Weights of a small GPT-style language model, trained from scratch on English Wikipedia.
Size: 10 layers, width 128.
Architecture: RMSNorm before each block, no biases in attention or MLP, untied embeddings.
Training: a variant of Muon for these matrices, 145M tokens.
Each number is 500 + 50 x the weight over its row's rms, rounded and kept within 0 to 999. Layers, rows and columns count from 0. Numbers have three digits each. The size before them is the row's rms in percent of the matrix's.

# layer 4 MLP gate, 448x128, rms 0.268, rows 373-409, columns 0-127
091:565429452393508514565413414488494503403519535499480451493490537413404527349469464522503448462494529534435546608481485517478468441505538443497437519508484530486509419466457438507543538509471555482477474573515553424511510430513489479562475401468442609465519467545487560498495488413384603494560483477501558489451507481411569477534472549581548499528546504554466576518488423483491490589509
090:534519485483547574429508518491512501441426433492554489468448609443484561451531538541513447557491396401440480613525518462523523507485545503551534435434430601467481512573524489448381533507535476481519486434494474598573489464482523462471460526492537447531613437488460517533487514482500551459476477493458579555493431526645418525450471410443528560495593502476499521503560500411447497523418
099:431476466485538503520404518431519501517547517495512441510534412522570477573506463567489490467481511513535375399523646494523478453460430456566410578474516572495554484487526488480609492488471534484408440391500547481532466506480621476493541482487447491454543541495556467505426520488459564577464508570507525529545586527445515481544447451584523375470488428461531505532585550528461571541477
099:488448528490485508462548506530526459402568586523497525505489518463555484472498570537457534475569440586396499531494487536532563498518507577555406418519442453473554538444508463597521452490557430542470524446434482442563569589491523554481535439459494412529503497445580482522495579562499567402373504411479528548482475540498476543490544630452469452559546539531529541571480540515470609528448
105:500516536476532498454511566527530460484512462487518465594412568507498481401554441498502514527510474531559474485519482431483364510404455421489589500517440517507479531614484592488485536557562443525405510577410477578451509524512518579525516534443582483419412610451488465534513482440490484579443526479455597381502538470459495523481521574527510508559546470506527443503615551545500562489479
108:454506515436561493467531476611502512523461534539447481540537549424473459481470512505409553525434459493495509508514433498504436476583447427471517361529547601502469559469592440590501505524477440379502440473482448494431517486390488515418616502446517437528608462542493444544487595504466427480478531440506523407550499400518490511468550483494491480496586525502516502472456405477479477513409
101:520578537480523434469599511523526475669420487593399526552521483486542463484537545467522533542540561503455509385423397479498523441511407426506504448500501498454601506551516519442547472497505490476537593513502447494519533476465442483509542563474473439473618502499472459555548536530515641570399473423547519486484570467498476491527476521379472481513504518530475473493475413531532431520475
088:535458543498607492422513488540509509523455428513459501527502434563392442603507552447471451388415471504510449492511418567561458533595447477474542499475476508476461494590471548521497606504453533570457474509564483607574539401473420510544379427514444544531515579503511521501482521468567548523563496486472462494352451495576519456518587515492517514488470493483501495487504462514518446451406
094:569437572562525488622551441585425528486559568455484466577500477527454507492514506419485559486484496466495494427573488511388454529565569517512503609526507569583561477508572510497484539465473487545491506478475466456500544427499400459496488575480448533427547577530459491484479492459444441420632541539512560485426601511404504526519596466532499466549488541517544527458428495583425449520497
099:492480411521617442452442483517464478442598424459567500526524507416521451528547525500535547543532499514518497549487523410541408479539463536464501515490489576512442495515475522473513527501498469463468503456581500527490551540426568536490578472543426618478612512496488556521516549522501419503456449499448578436543563537553421537459496454531520456441467534490601479563509559693412548552476
096:396526571506465446517473514538539521546530454437417448465494567496467552549523519440450535487498417492491502574488478575497498519411498434521589531454436564484493451564481468555434465488496496418519422548598411477442415438509553523581471524547524520456458543520503435401485488499441579514592571515462543545643446504447544504444538460446547517485416459566492570512522579527533584469535
100:514589558374502482470541492438488502462519435466512478540416539433464526484455513496553504575454519578567533494476473493571530527521511507544430413572488422443495496556503519525520430476509502476538432471493517571522547459490399443497472468490572457471516555463490446685494504441463534394513570485580502489439510476559543524537527451548543527484548508383456464466544450543652447467445
094:567454505522475516507569460550461546496529509528453458399399557539503507472439423514510529431456534592572583542504550526507557504496497502445444502462365504499643527526469478437477485549480540484540502432500442510412455464550563452531452485442459486538399455470577381496480502527488515528497587574515534551529511495485577436531529456526567479638453472446420512509481458523581507590499
074:511596496549511574535529472464512481556493610429478462554494575476508536567452476517489526503520467500417532526556498437471521543495528501520446548520487613502523481552568585550554369501467510543379440493466501505511615489489535400532486511501511526486497500534435512465429526408477475467479534535498447473412498489473472545470551474507610424484531522506593491479502425560409410614627
101:517481548506485466584487467472461533560493512476487538465518427557566470511502540395448531524539414387480481462513453472583481489445531487556454531541457508557519468588653574536553622518446525501428448481559519510447545543515526472505491527447440390471496485539523531477510517478620435452460567514408546449477511446615483522457494517489395604490522441505448444443481536449471484497584
101:505485447477523594441460525462462545536539554472451468483514483535513584497596462505565400496467516358442432553447442516572465500537452496544474532439527471454515468482511482438518478483482365630396439432531514521502440500499496527495475501457542475531438443458458487606499465418427423566513460537495477517519604490459606463488431423438479494477525489603434511552538459533450548503461
102:532439432519469527506510521547487576529537515495525590536485557510462507608544491523581483527501535469466455512575540602462522530421425507548479562423471484428511397414495469492551449465491498502385478460503547567511404363457497434497568518562559537536411502518571541540429393442542549514469428526439531476547490501475472472536527466540606417486404493447498544578515489494511550534457
102:559485476420515440551527553531486561541489454481581420609390534528443516466481451542493542571496532467451442456510556484514474538517466450507513496479568512510520467547429530424487523516550569585523491510485495399506591469509432483556500532411476424492433433501531559584549527460695451444415474453453507517500451502492476516442513600516473537499558510536536491488573485401470546496601
103:502531533478476315527527540532442540465448481455478471427525553451565428538519479587556512442487533484528462504466422478456507516390538502531553467483391546535441425540525475585455535547524363473472502456445480496480389413507437539544443474592510496453487414516523514468546545493529445550417531496467523465483488455532514592522524461490530496535584579574545400456492446492540489488549
089:537432521583515512505434473542526472487458566546487570530510509428525503521481409446535562487476465433550515497467448489540425409530465562536550465526532523521401445494492447494436514556500492664393478501468460510599443483491498509530452497538486562527511470499537538423601432535465501591555503534538438498530468550386579579513510524554545442531528457441612470490538613424495538565487
095:488529529387378547537530447515464534532484510467536465556545496498489564446456528546533402439514439588479459486569447432407454460537461483454501512470413582501455445508483489472580575487464499450418510460535495435511510527498553518516451411477566439476389442539460560444455532512431477533506472437516587477469476411507534490566526566521535549611417597451430539557480467481498420442503
102:555556483511381461450455499572490456532527519433436525584478477558496529529465435517495556448593506571550602492518484581528522422506471421449594527496506512620527467564448566522466478501449538443488477526543477454506480531526485517437385500494488610566550457512441430457479556491493507558514438523497471526468451496491508529489552403508590387586535519488519506589507564531553472517363
106:497561540503418519568579511466524544468511477542476533549511455599534503491569494484602441595571543513458481456446504504456513552480529499498476434471466526467614513471531572590501438491501495577519566559537481448475537460517565486522551586570520471531538534503462487469435468557389558501453518524541523619512520447458503450581453506435487397527558431486435543467636556430424463457580
095:523505464551480466536520528521524511503508508425451601506502543547571494442583454473522523493499518580532590466508446618584555481436408523532525456437426602492527467530553503521574448384607471451487531435498499560473428489524507457534528564535473590443477625417475418443471591555453469557533437519486428566506506484466531544468471466546477498510481460494504537405442521479582480455431
105:498517498525433486496483467378440604448477481499526512544521476478590611621598572524465513574400539492481441562449536473570548505553489587544507572522528537534414502413598522497492413502446461547531569430548493462508552506579422487472489514570492565379488553487540465511483535480378496447529546536477475528415574450503457466531521472494427519451563496502502544463459464473504500493520
095:445436549486491501495561459544528466510466553436443587514494534566414534448557518515532433501451428512585514463498459600433569560443548477536518510536497449419517460567491522443449495587474544408610517490576518579401520448369545475507502553548545581514590579531565578457451534471412546493519430461516565516458522515563524457489429486533452470519520476499493388522572486481487502470516
108:450429550498554444488512478522491539507541536503541481455403568555496497416477540568411521504499524431494608475427600492543512487528477424578485558550532461549621494484454528454500424521402523519577363471471557462482548480521537424549578495396518519596473440459513537463540511421551488461484449466463546522483540539457487504518465585423459506458576531508579486540508617499481516451446
106:564581521552552499459559515442469523399451504454425460539540510495539445579569476430502539495531597469524414567550435468462437566529543466646473462509509533532437519453490543480474466590467508518494485464502479550507620524460468513557577532421484507558434481505546552574536511527487463544481524536527484462579589481514498489466457467418602470558536479569561448562571407525391537488465
116:467544438526568488472463496562535535538460510465441442558582545493521484505560539511474512548426394418483540475559533467516535509532529537403474553474536524410562453581522452440517537456432485517511508577523477589399509454588523531557466458538418522518499501535515426513532546466481473482439537501475537542481461559631531527418506457473446517409575467591508634533412524460515522575401
099:522464431447531441439459490489679607456450527525572451379453430522436552601539503469503456576528449482478503564490412532506519489475550456426397456574491545512515525562461539514540477508481502524478413501454509501442422514525543508477444472494528527490459450477435504601443494410419467470507488516507529512525470553461546462465443527489418431522383512592446482554490453484530432495451
097:417468562553503609528564393543431550552481456520498465492465514426545600448542478518463522538515526444556429548641461553570499541468493472506539453497401460414484482549457534533409506430520483589494426499507513529580512517429493568514492514470506442463614520477493505513510529455425420509612483547526522543448537538479471448512488491468463423489469547555579515543563470426479402505572
100:422511504507551495550505493589409527429584476520556488492476559491496527514544415439402517550446511483540541491564576432540435495449509486473476420361472570402434477368528454488553499520519609427529542558475450522600607451524535502521511548517552421435487523456499617542567529541484458494520507551482505536465442524519513523446434555480452420498503527553555448517502500424535509479520
099:482415470481522483546525542562655501453450485514416504472574460511517437604497542489513522394496448508478563533489494487575487509467476496566500456477560615550418480464533586485536548578496502496465588496489445501508389475536425500573488618526519523604491558500500501562502419497448451456501526535489529584505541537592521499541383477497451469597487517450470502538549446559545551489576
095:616480459509444522579445549575493479501507524467512508556477539416452514543520421493547559498537462537480539429604546542386503530548478485473467477571463553479587459531442523522521416535478513497477516405616567511456516406466504463454612502532516495587581497461518535452484495544542386474428546445400545492529548513394472530437489529492486623569436547476513461525496524541445482517491
102:526401509424519485514467532560500487477550480496504514481488473517501609467519502439500414474580409476433534547541530534524607513500432517558442443449490593535512562426565478576479481458477411437539426480431496489530482407516528459412596509402454473438419510531560460525554527581514470487455616542540531569540544438596444506532455571447489471418557502460487536446536567528479477540473
093:479535491454446579392608473440493448520542532576571582504522523499542537486547495542479587503516544464570501531529440446556447436534499509418581506442436573558556510564408536504484492472447507540530608424511444467496419506390552437438435486528482515460510514495566541462491601481525518538533520573498536519538551513464445533470529471474533453659583520611484477491485433468513491551485
105:449503391546516512510493560432408514520540537431478527481544498365498455574480562541538507463527477491431497560479430472616543493476567391511564507527432439475559511494580543442494605518393511475541483461509454563400559502573483445496368533519503476497435561558472559481483429535536554419554572512532515551499468506528503493548468472400489475519543457511547574459536560484527444544468
# layer 4 MLP up, 448x128, rms 0.279, rows 373-408, columns 0-127
096:505435559436551570503476494423529523471443510517473481508518543450493487514473550459548516453515515533459440617473466411501583517550568393534487471489494493501398532496508527445581583532445483447551502541601502478486475475530483445521432509438486424473491516550425514473520408511529419386458567534552404468508464529444479454593552516502597476431458465538542573476501546479592386592562
096:482506578459502441532454559573456477586510546545547570449550451619382490512547561480437489503527530509470489469506429533475468480495572495434572488557592502577543509555420505518526460460550491611561568504627496460566631483529469549574485442470508575451462481495534561431527463512489479521536499446556439498478626427537623491520507443498488506481518514563521469483446512468468530561492
102:550454431499483549478510416582597478556474498594585539530563424542577472488551510641553431457482461467491420427537502480493483482464464500534501479567478526515524562557490546493478564499583504538548560415485497545592524510510574472550533551549532461406440422509566521485457520479582432507501401419473522470481461469506476516548528428564589442454533529578624467544476480470536458540486
102:408442513366542509455504453590567474535448418428481505396434487493443540450536454505432493488415479521488576457526480444519521445509426465562592514510521505451334473516453519573447533490487532471531538559568449540514510463525558550504481526530506553538464489450563513508452495555523462504538439525445424458552504409410589504462494526464511541486546481378574470427469511458528434544547
098:491518452568437471513471560432466500451421427500508529561485480498485539516563434463414496460486572567531432561384506457514448386600489447382569525563474504380547414543507512464542511501521570467523445396484525533453552479465545555466457495520507501551489492465448518435497503532425565472486449498549525529485525500507385523466560391475499500485483523532568594442455538531463425488606
105:521510484464451544503429476413631451512518473457482540512483494546547508453542449649555495508544551551520534465489506432444496472488527447553604533437509392490522500505398496471482440568551485595536488531550438420525460583570446542550553463471532441520491601448584605465553497505519588558498501531462506499551474508493474501482523538429441489501573414461462518572503595512432528459422
104:495465443517451484526489431514500523497587513501404450491526512531431457592451489537580594615373425497577466517599425528538550520549432450429529528541651502526485510530567470491491583532434455610535475472495498542465549469441536483478503569592513568477484496504458460485460497583587496584458515519473521469536496464588438569435539443463554480488549510463536483567550484482547477499493
084:594547492527486475527500478453590581508574484542542441491518541520488393432431509481493478367406430552491482512474422437484472500553455511454544574476466545492559586442518500493553598539473576572509588516467459531566509412451426455500503424525438488527507584545499548533454529543508477552463540415578526503476446408539546531479486510545568566564526482452458539428541540466434431575479
093:452519447475474495493481537434517555538507506479543416552466450543640500479515414533554432530423442546438495522508573559597539521447527465554532523421501502545493532477462465503417494508450448479434418555541445521545354590473512473595552494524575466467585498484538485510549498548516519492502517575447500514598404497447428520489507557464484558425495418578608474552566514502555451495462
105:545518525512533519515445537532505450507583462455570446520512459487464446623462558475487537516515413441534547532559460567461449484529548617553595524456594516496479584529418476431453526461489429485488507462542573575540513527531516406494569447519541530590470417516545510543494514443541434471410594503453461518551535449469436467461534499535526490460580379502503449560548380500474536424498
096:431524416527475515509621560514507433484515606520456489388524448477546495534489560439445559517461567504489508478460491498482533520431489491515515534493554498491441558531482478608497529429454529527475544563485543523490459533457554544483556533573563554394431531435558440508517502628608592593451602427544520540548453514441578476560475542483607445537525493476456471513567494496498562566524
103:468619489412532500565518484471480498572461475420537543551498596478504507466489535520488573505537545534495502437478535456566486466449460536576516535472526520547520388408409437519473523549483520441564483385512530551499511545554448517542482527576548559536425417463521553453404511467541550640598477487560516485458528586499522511476532420465443374461428560526456434506535485492468469512448
086:493468496404612549491415566457500509581530513581495504621484476516506470553515562451470460536478495524456486534525424401458491565451488505526514471483505497485460396529494499495539498527450455565393540531500473511439501481459541477479542475428543439525533443435489604572381468468515457461372543405480502518465533469479420484401481570427417510426544493570499478427545531490499569414504
093:492573518475497530524433532495489520538483533504470432480545529502482513539497498514469549480514503461377541444517485350539502551493488502530518518508401545474473454625514564550528455433511567446437482492486456540534651487478492485454493485585457473432519521559465448533473464417451502550417565511444500463432485555509432485470529519457460395518494613543521501466539530591393460604624
094:480525591409537430503541480515464504434476500468556564507515386539568476534505475394429444557475435461422551488592468501523569512550522538546473551553555487519522393584549539551522527553567587504462487469521528423439507453564507421547578462490504471427489426415561512451517467484584474485416574444483512515509439452457529480403506498485411573528454531438540433460534469431503498512574
099:489565537547524533565390506466500590477522560494498507480489470514577502414496547549598474655495562463475440491480501497623576478482490474470498502431524482480492584485523450477584375562443476545506419557423498521548443547474494516522493430419515467537465578521548581438554542381473552420528440540403480494508546504512542532545525528488452560477541507541482583540548499437467564505496
099:582573493512595465545497387482502501494512504503449543580442459478511510434546526479527530516473474513541477406485491490478424438489498502592467460535573509489485378494493390407531535478486402473504503514566443465498571489493635530466549529514462557543432489482557527444520515464461576492448525382496518611380478518463544524524457493514558522626555495574411450472558448484512506460531
118:479402464572481484497489506544484533469452438540486566402471549464466499561489564584505508492544364612548510451506433523463497507479420439520510525547472423523493536483386432497475517499402540475549501492432421449514448551424596576445440485423442433508495487595448525445486556554525473440496434503497500440463510477580554506470497476524515525469450533472431385499390484482576453547480
106:553564512431552559455498511627430502588494549481486498470539396503400539492544532502526388596504508527453463479531434536471605526581468461485491444447488458510612496414447512445556464542503482447487485496501551511433473547496497539408584474454523562481476505444521476476411490553579522481509632411408462507520547548514412442541462543596528497543503555443475477447535537481489513527494
091:403479625455652454395450501491487560534506470475492492476486474508496487502595550515533514435545487477435526432549496518522413495405612573482587536546529413444469534485505526457544506493529438451529468478413451455528510552513457511435516488476478512474514521525547542503584539556569476502483505586544570447472434642430461527471525605470445501545495575541444511501477423560495462499457
093:590460520559535505455515504400498468542510464482517536502422511482514455423542448507474463531465558419502475558454446496560479499524495550473531443579424537469494550570480488572553458538483540627543549506487477574497532532457508484615539508525507544536594498418538481543516627499603496539462604519569479496606462573466433544400530429523523526517503590582527535448567449488510474602479
102:523476493542536508634481506489525560487584547473563563517475563611492499475507515435508552531484472454512447483485477508557507454463424546586477482436441592532482460439572524505538498482540469472442485562560543533448410507488554480502547497508558563467383474471557534308556490458523449529559518434459504511534588547478394505490492550547425471427424547543547549483582519502472578469533
110:530458467390507498483467380575544411534512511372514472537560514588436450430462489530555498495566568495556453518565473484482525559508505463507600476426525462524494473539506548531479539493529504434500525498563430582553597544563500398581505489436541550447560581440447579520549502464493397520510454508521587473593524476475501534421496412546530539461529406578565495524511497480472491471470
098:572454447471473514570526549517550513476544555387544437500526495499473564567512499411506400375521463451389460422536577536470445495619469560479468504506546520558461527490465533411490493441536468514497463546586517472542521607513449386458503501500553535489551592443450517526526523431472566454503440526574492569489472617531485429536503519560508447497569524550483490485482436583547541471532
106:418451375551444509441522463430454538457482544556533483460442519429530545589502482498551593519484511502568473516485505494526543479528525531514467492514513504521554545484487568492447415530493497599557509438582481467468598563471478498497565424503500489482399573504574434448483530458410504446476622470461423536458543445445507519575414520563490540520592534589491544510525496465495654460567
098:455544578398495445486516555470488516482510467456615483482494482545545433534452450515402551592467489529501576510478490405620524499452486486509539527554501590555526480445534565476456545540537489626547419509606447498395483480471483577550558525533462553535488447492507482529523491508606506429515537523341505520490509482501519468453446468546434501448480607495542481486507546464488509400574
100:539520531455427535557424547515612497375507476475507545503545464541579504522489496444471468519565501583478540442381504561464485476444584492555567527548478538494520425502451401452429564558500464472564548573483374627550472524477448435483452535494568468544613517601476551459489485516507453504496469520584529515489491476538494470454491447441509454418513492563447473486552509577492557527576
104:542405530464534469443504529542496511545443545582517522523480548417495591505468511499481530527627484455545456547600565463493470551537446472560441460519577536494429527431504610392515498543441508524507536405560607458447459468496482478487556526435521496446557506522559590483425547462503444415592475538440503426536467501571442540459619437508460544424490501534416467484484542471491518541474
111:518469584537593519446578556469444593400472466505609466538492468499565552578508579611482516525470449496500456582491507523591333544456495445457454538449504521541571531505442455578439494501531445579537497485593542489493517598478489558523499491544506492537464522541524528541493549477422489481475519545485580544454476458493506510573519621528429514550524509493535567537545423596458492524513
100:523514522561575489510519448518377394475509500503394477525479503424385571551467516478517446483495519430491522506597481543450497547485512529560532462521534414502471542568517612442425490463436579529473489561570466489424508596489455440469469391489550522561522542534498493474507482566559562522483581431477476627483517534439532489539527413533533477481574569544555444506453493490533577432563
095:544522504548452457485479497562545503484512541555534511516463454449480524552493470475424500483577553472502535498540515389433444688535441524487549526479507547434529497438502482570486535522536503501504472511518559609527428472466531473521485427532485457557431568451474504451581569524475433571531490429476480547565550494521569410421530531604480506489511435534482541620502613466418529452383
099:524496550572477513484519417526515469417500479551534480493487523546425616505422495613521596431558445506405463551425516530449440527425525488485528498481507519499521538432493532575541535600448480481507448546482567477576589471482400495565385539462530569478507574448494500458455562480520481454420528558475537445466479447419577556475514382464443535473452532471554438561590504490464482516534
104:489430476546552559484572476457540444429529495474529501456470562497474520538493518449503531559449576552480595450418487444576531431566485481555557519434544503503436496640567550538510537511426547582445539512442598675542453428520509448550475505487533495574482461515518457509518541542471417444483420480567427556522548561507569462528507535505531602476506474505537539519553427538490486542582
101:481425419499447489499591441518500470488532415564606453486541525468531499517468550498508440530521469546496503461493470528387490436484392503468588504510523468523529540478463519541478457519455525514388503556584514519453521447462515408459622496496525490467422543526526519543475516583581481442411541576451470496430458499457521486487434435486529471454517620517551417544371597530415516556450
109:513535599592586496548562463505511507455534550518543504471402488476460509399445469479507581579487535541491452497483476516530393401548480536526468431462587517405401435517347431452571553511511521593586487474468487566492451510530607504532477415461467552466573512517518542450465547458491515494532479527420480434522481528489420545518490495491467541471411470435446515592452461512523517481527
099:568533502474528376497393496508551516514532507502537538538457401405472460526512534565515475485516535459464446517439474477446512458447474506534434541541423574551510451478498568582419512482604439464540558489426484454490517552445499491453500488546483450465424472406564490450555521494480594451538537475601431520496563626478482489512494651460564399570487518515429530442493473548460555488485
# layer 4 MLP down (transposed), 448x128, rms 0.137, rows 373-408, columns 0-127
091:596459500377573460415526489453447539544535420525604426537578557486573498421457466559528426495561489421505545400452482523409457498570539488501496438610441586524552569500460445561479447417493546535427463477529553524479431492497409498546445544439510501551519441533517568530442490450602507450481433498466594491508496433539493458447535474550460507472426498499504492436493512522502522481476
099:495497516462403470460464543514474429390504496371545500468480559474501534443510482523551523366510478438439534525539547496543545537503553542587495500517512490417540491535493459512495520506584536392435434529396480577429473482501522390497486562582547467544510451473567536465561481461547578466498546421458578568485486541569377523494469450535585503471521514523519523518588533415559496423473
107:568441512519502425424520555543470440438554484557458540506501476532522438481440458536489504595539510479508447464492442560501489563509471450454522450595573525634453487524550537361443455564552559451633436503575479567466463390474440476480525484527489514612574459540501517459576499416539559460449476533569468505459484554467576569482522439475468451482489493450523432588458469493519521484521
097:480496517396462506508405506540531575434450454561452549577569531619585565457580466464550594463549484562452495428476492520555560539630505467443464531555541476519554483513522505438549540499455474470505465530512507482424453445528575535466504516430525593464440519499568588509561500580525436548464496507576595479445477438542497485546496501521557495552547435497502492547435424519475452422592
098:583456559539556589463477569528498505524446554464476454437564459460511465521487514517477450539505476564601556543595520563494469523488498619437416459465496535608502515487562497464471558465539434524384515485454504536445444477429554452531498490530502531477537509601592542504464595432493453492516521462524477424498524586568451477557453593526417513417580531543476394508477576478552477518435
102:549403542418464496458583560495544521476461408433529502438401441473464479471560462525506538525481482525447508441544477511505432486548490622491548481508483459441519439556423495511547450544450492464529503500519478505577519428503512545446488425529460564544458515603412476471466457522537572490499526636473541572489475494550391551506460408574494495517466481548538563585604574423517420559531
103:545481445548479529489459541494476476422538466450577508504571542550473511512542533549404455522551570606566478513510486446503412470479631453527482504558519523514487450449476487456504401396540505460505444447440507464533445542582461486510553398448591509488457512452469511449519552511501438496469460487332564565543542430518479509574517533561606497640484543521496528557494511482501529540435
086:413572587455552496485599501458461501455509478450639488494515478524524487453475484508469469555544541525472488541482533604475571504397521496497506551356437497537477534440515471602514415511490548535484469561528517488558438463453478532576507490560523399570446530466487519423456447507495515523402578458440593477489492473471589477437560572486420460466559498505529519452536562507480617467435
097:480419546547467530497511484511606567528535560505479526421483525468427493551491523469510427439540445514506519473587472423484487478489449509499588456542493531375457457559469639561577469495458569532622512528496515499542445495490488500505413466435475523526422620507505516534434409458458534606531431440460497535592505406559525502552477433464419463474441567457489496530505580536465479510541
105:547451453533551530470526503447465481469570444510526458450542482435451511682470454476507560507443471469434449533485528490490479454515489512568517461512474464603514412447539489409557478436499627493493552494511491534455529660550518557498454415416471492534532400537543436533543499620530519511497474473565492502504537507537453491513506583516457457539500511463563545399377490555483493567506
101:609513481371499558514541443518479403626468385605528471501535513529527491516446443479414527502440528484549539528424433426382434549535503490532528531519623509493526432475502533529467505581418478473410479485436507552522492516475513472498495469457514486502397526488552507488467461542541478428442458539497427450560425500511461436577535535413477478576485499420438518519480486532527489494402
106:493424527480416633557495397447506392603461352496587425533564480445542546582459530550517524501481480512510483493487478446563428462502476568518539462475491514407499498523520561438408476498436446497569479441530500469495413473568509396452497486513459507540497453512535548560484527561471458508481461481515503444438498477568538556419470502545519505474540548492633554539544426431509522523555
090:414512446470369459474555530523541524526470587484550497477612468460489551545488455511448511495562500470551451451548504521484486486494522396462438470458503452535445509512514552602545456428495654474412560482436526455561598505424535496442487449468490497495536467531516468547482441594530584494535457531468491473577433440468541550619464471395507510456503455495504434458554557492381496486485
097:531459498531539453457558543491450523537470494471589500537482470532513574441546509482506493487489483569566542503519507740502514492477570497461464527494552510500522560384535435470491468483580500594553522522476523479522373463537504551558461471467518458620448509449521540436487516451498450472397529437580577507490521530493431493451437533522469596522447386457485502483508480519576560501431
093:525508518535529520494521438450622634475492526567552463444488645511491475349527400505549559497450497500506494552470511507516467512497465533447553492441529414538439461510472465499476564525606494522502582485635465433597504471491535467503519469489467593458450541572502432570418519443477493471506520496610434489488513551470490467586492472437398533487493511493479538601500531534475476489505
100:515461583452493487565477517523533396437470435465474492458499466567448517520481450405475458491465430551563581628555516535345490502496560532544507474483521529527472428431481537470453510481505407575565595531497527594572545528479584591618503537457465551559502479499425497541523487513504546456587483532531478519440483475469536451459514454434459487548565483523526442442421437516424520478435
100:435528451506442487486416589510424546490556529430486398448482564453591455591518536504442526491579509499482486534536506511519555683495459432494438505496422501530520462448478497501438492430556572533485509368430469491529476530448523469482560478564458429488548553562441507450554481530620558548450465550424520524523435538466493537571484517487483452492422520551532562583505531467420525470490
117:502485442548493455421496491557512471530484504512522455506462419516612623619520451381526514513404538462487490577450575483458548474490452593488462417518453519529511507569578571525411477511549534524458571513446519458481645458521463499512447528480473494530422559518410450639494499517528494520491500526463479535451402509545579472530474438466500611563459553471559506519496504511439523505518
105:498477548482515551533522519448446405453531471445518539535548587519543529617515532387594556510521501525533478540480515462512480443565474429533535461540537553619411443550473440391485537492485561528495515479560452560483555493556426386463439526524492456501538383518442500502548436455478453488521430526583524484513495558508507490504449628519543483508538443401416529428459537549509414512464
100:513515480466490539526444431533531504423430494580367447442425523443393474433527524530555536423433465524454494435474456476503441525500563505531480544514529571451501494511430504501538471512496434438498453564367580431441553563524583512526498528468434570590463441508547536586480474461558532533451501540447571483534461560551496514504402442482473489488573554497499572456481478492454358450539
092:544523526500496423507505463579549582383566509461479510452566578549517441584504531497494613634478497564610509492477530581492519583419493475468503534449561469446503502528540498531427509468589390501504437445486494442456511516547426496346547467464483429418504548495473503502482468516483550465459451472569516500438508564491568478596428500571520528498555520459477536547486549477466455473429
097:482604539455450472540513469454530496486485464582513489512462395493447516565536468506489401444555483475450426503525551527531566412598461427427460533505558467510484516516507496507550486443496525480430471437544503355474523512534464489597574499506579499511584519329504546541493566528568515548467489485465436518492462469517463500437500411453518492626418513448418575468525511565435524494529
109:461512537505476434511519570491552642525510470498402546482507526446571490377490444430472459513547446420563421489450474455517597502536531530464510508462466500558439548587515475481539508471502501460459463379339511572506424429375465505495619458469499489558504457440457482512518507489566515498412505543450512487484532450496486501541495552474463488566409546519446461535462490554447528419475
099:471572478453578387508462455417548464486480598529453469559532468464524545524539605494550573573447484422487472492443539500466457450546410629537456443464431482512530429519545437536488493525417435571487467496542419495457562514559475474456401517509484472465444490516599485490537456525554536533442568523479488359520459526490614558537508493452497521494437498550512504482461531426564520501412
104:444492457494507528540432523504493503553498506482488595509502467514397595431532459441481501462469540417481431493403504515446352587521528574377527527491554492549364513401566510493520449558549603526462524469517495510492463489440566562488480472548525447462488517449518475492479518506447472525413582424477509466474543467491483514594477524425548398508505487460489466421369533536494566497473
094:463428543549455524532516508588475508433456495521483558448433482479553507352475524514484482469544552522523500472464495678418439562578559538519532495561525485465478587492465449451390501488406546355459540550511537502483533468523513516461454532474526583506526562492486504496416469481384449502516498457570489451527466507480528434496474521574523453593549406507452533592461541509449473454491
105:475501581495464439524491462546502646452531421505454568531473513526499514510499448462495539464510438552416508441492559628530421425522493425444456502533441440527582420568532489396490482497383504491425505481525527577570570563514513469500520524489509507570481462540492375472518524494436451518452428531489589478478406479521411502543578441536518486457468446498528498539530451578493522387475
108:501524476563511575471506482470499411506448529446454614406506557555512461551484446423473525527445536593509463543425542475478518586480475436568489525568444512418469546469437524557506488443562511540534514583497451590580530468517565465530600484518522477483479560489468549470514488544468483442534539450567503552468548472445456395631494580397518472457526547474595504463537511470536530507361
106:495519506472506460454513527554480430487471442504507592501522452592408583568595551579476536504538463518520572467601536499598545386481483626482535566524540527592554443472498511471405475481593449463544459587500495490486584407451553469473497476636399538498471493549466443453525487494513555552437529448479503501504531482511445435470569510531505505518506480478578461476441419523540550540465
100:501531516367394531463441380485472506501534523497517502508487479511513501510546398427541552496441533526462470470463504518421565445497522419486533521497483479465474416501508477424441562511498622461428566551432462460410424559431470519548596420528509563482550559505458545507455520479485510405434546487476562495429474474427468548553438446471642484471536519502477501494585581532479480439449
099:457507481445447572450558456523542473530537539555492434623508513459424456413516533522505574496509505435505492435446540513590602509431447520495547530483429541470530489542525514486471399487573590479513402418454447426452504494361465570431535513549573495434515469487479518498435465540476431461474545497504525522495492507506521613570471501438449408500483479524587570460508434436545478431583
098:434525509548467481579522493416455589434468545455501576429522510542558572595439489424463463485455534589524522483493558559534520480478511518523415337470493539509501434501566525513482436515546565457511428398435409562479509469482432509443518546478501461499482506470479529559594476517552441528422457485428440576571384490589523466573519437567500515540483456518507448560475566455490490489476
100:524376533428495448465522533542470477563536555419471579548583505436519469483489454434499480511555464484500504500424558468535480561611536615496588440506565562507550454468519464460475529500493528546474457514527464454577524543554457477515426475488542425495413522494460490555461461435510413575600535546511363487484600489494505551574524469474581497600485437460478475496602499465560444453527
101:472492528443467581519481458540475508458484472477409494368601525472580422476470456564495466420518487517454445548457514539527528472588597458426448425439560419453437399531404469553489504478482559468429549454550486421455582525541647538518492540466493396551506436554485441487489430481455584456502521479538481526453525506560507453471456508506519484471488428535445554551520530501559516500429
106:484473471600471423519458473478529470423470438446541368510571549491522533594549583536504362475506490579516682537534541531492502538468567564507541530508474533521512593544593530614530498515497455482480534435435593520535512420497438509573557532430535522539508467447479454504482495475519464488524478476423582556496458462514409522434461519529580504499468516437537480463559476535454489492530
097:470523506451477540561520518483508541511450509562577503464468505556623544324527491469505509449513590507517578429503449636497522597523535493496560452395573430494519519550503471488546493524498591496483490535590460529567466485530483498619547525502497390567604408487516499510520529582528476487427449492478457546497410478475369463482510505558496496505513477461504456503509513438522460453558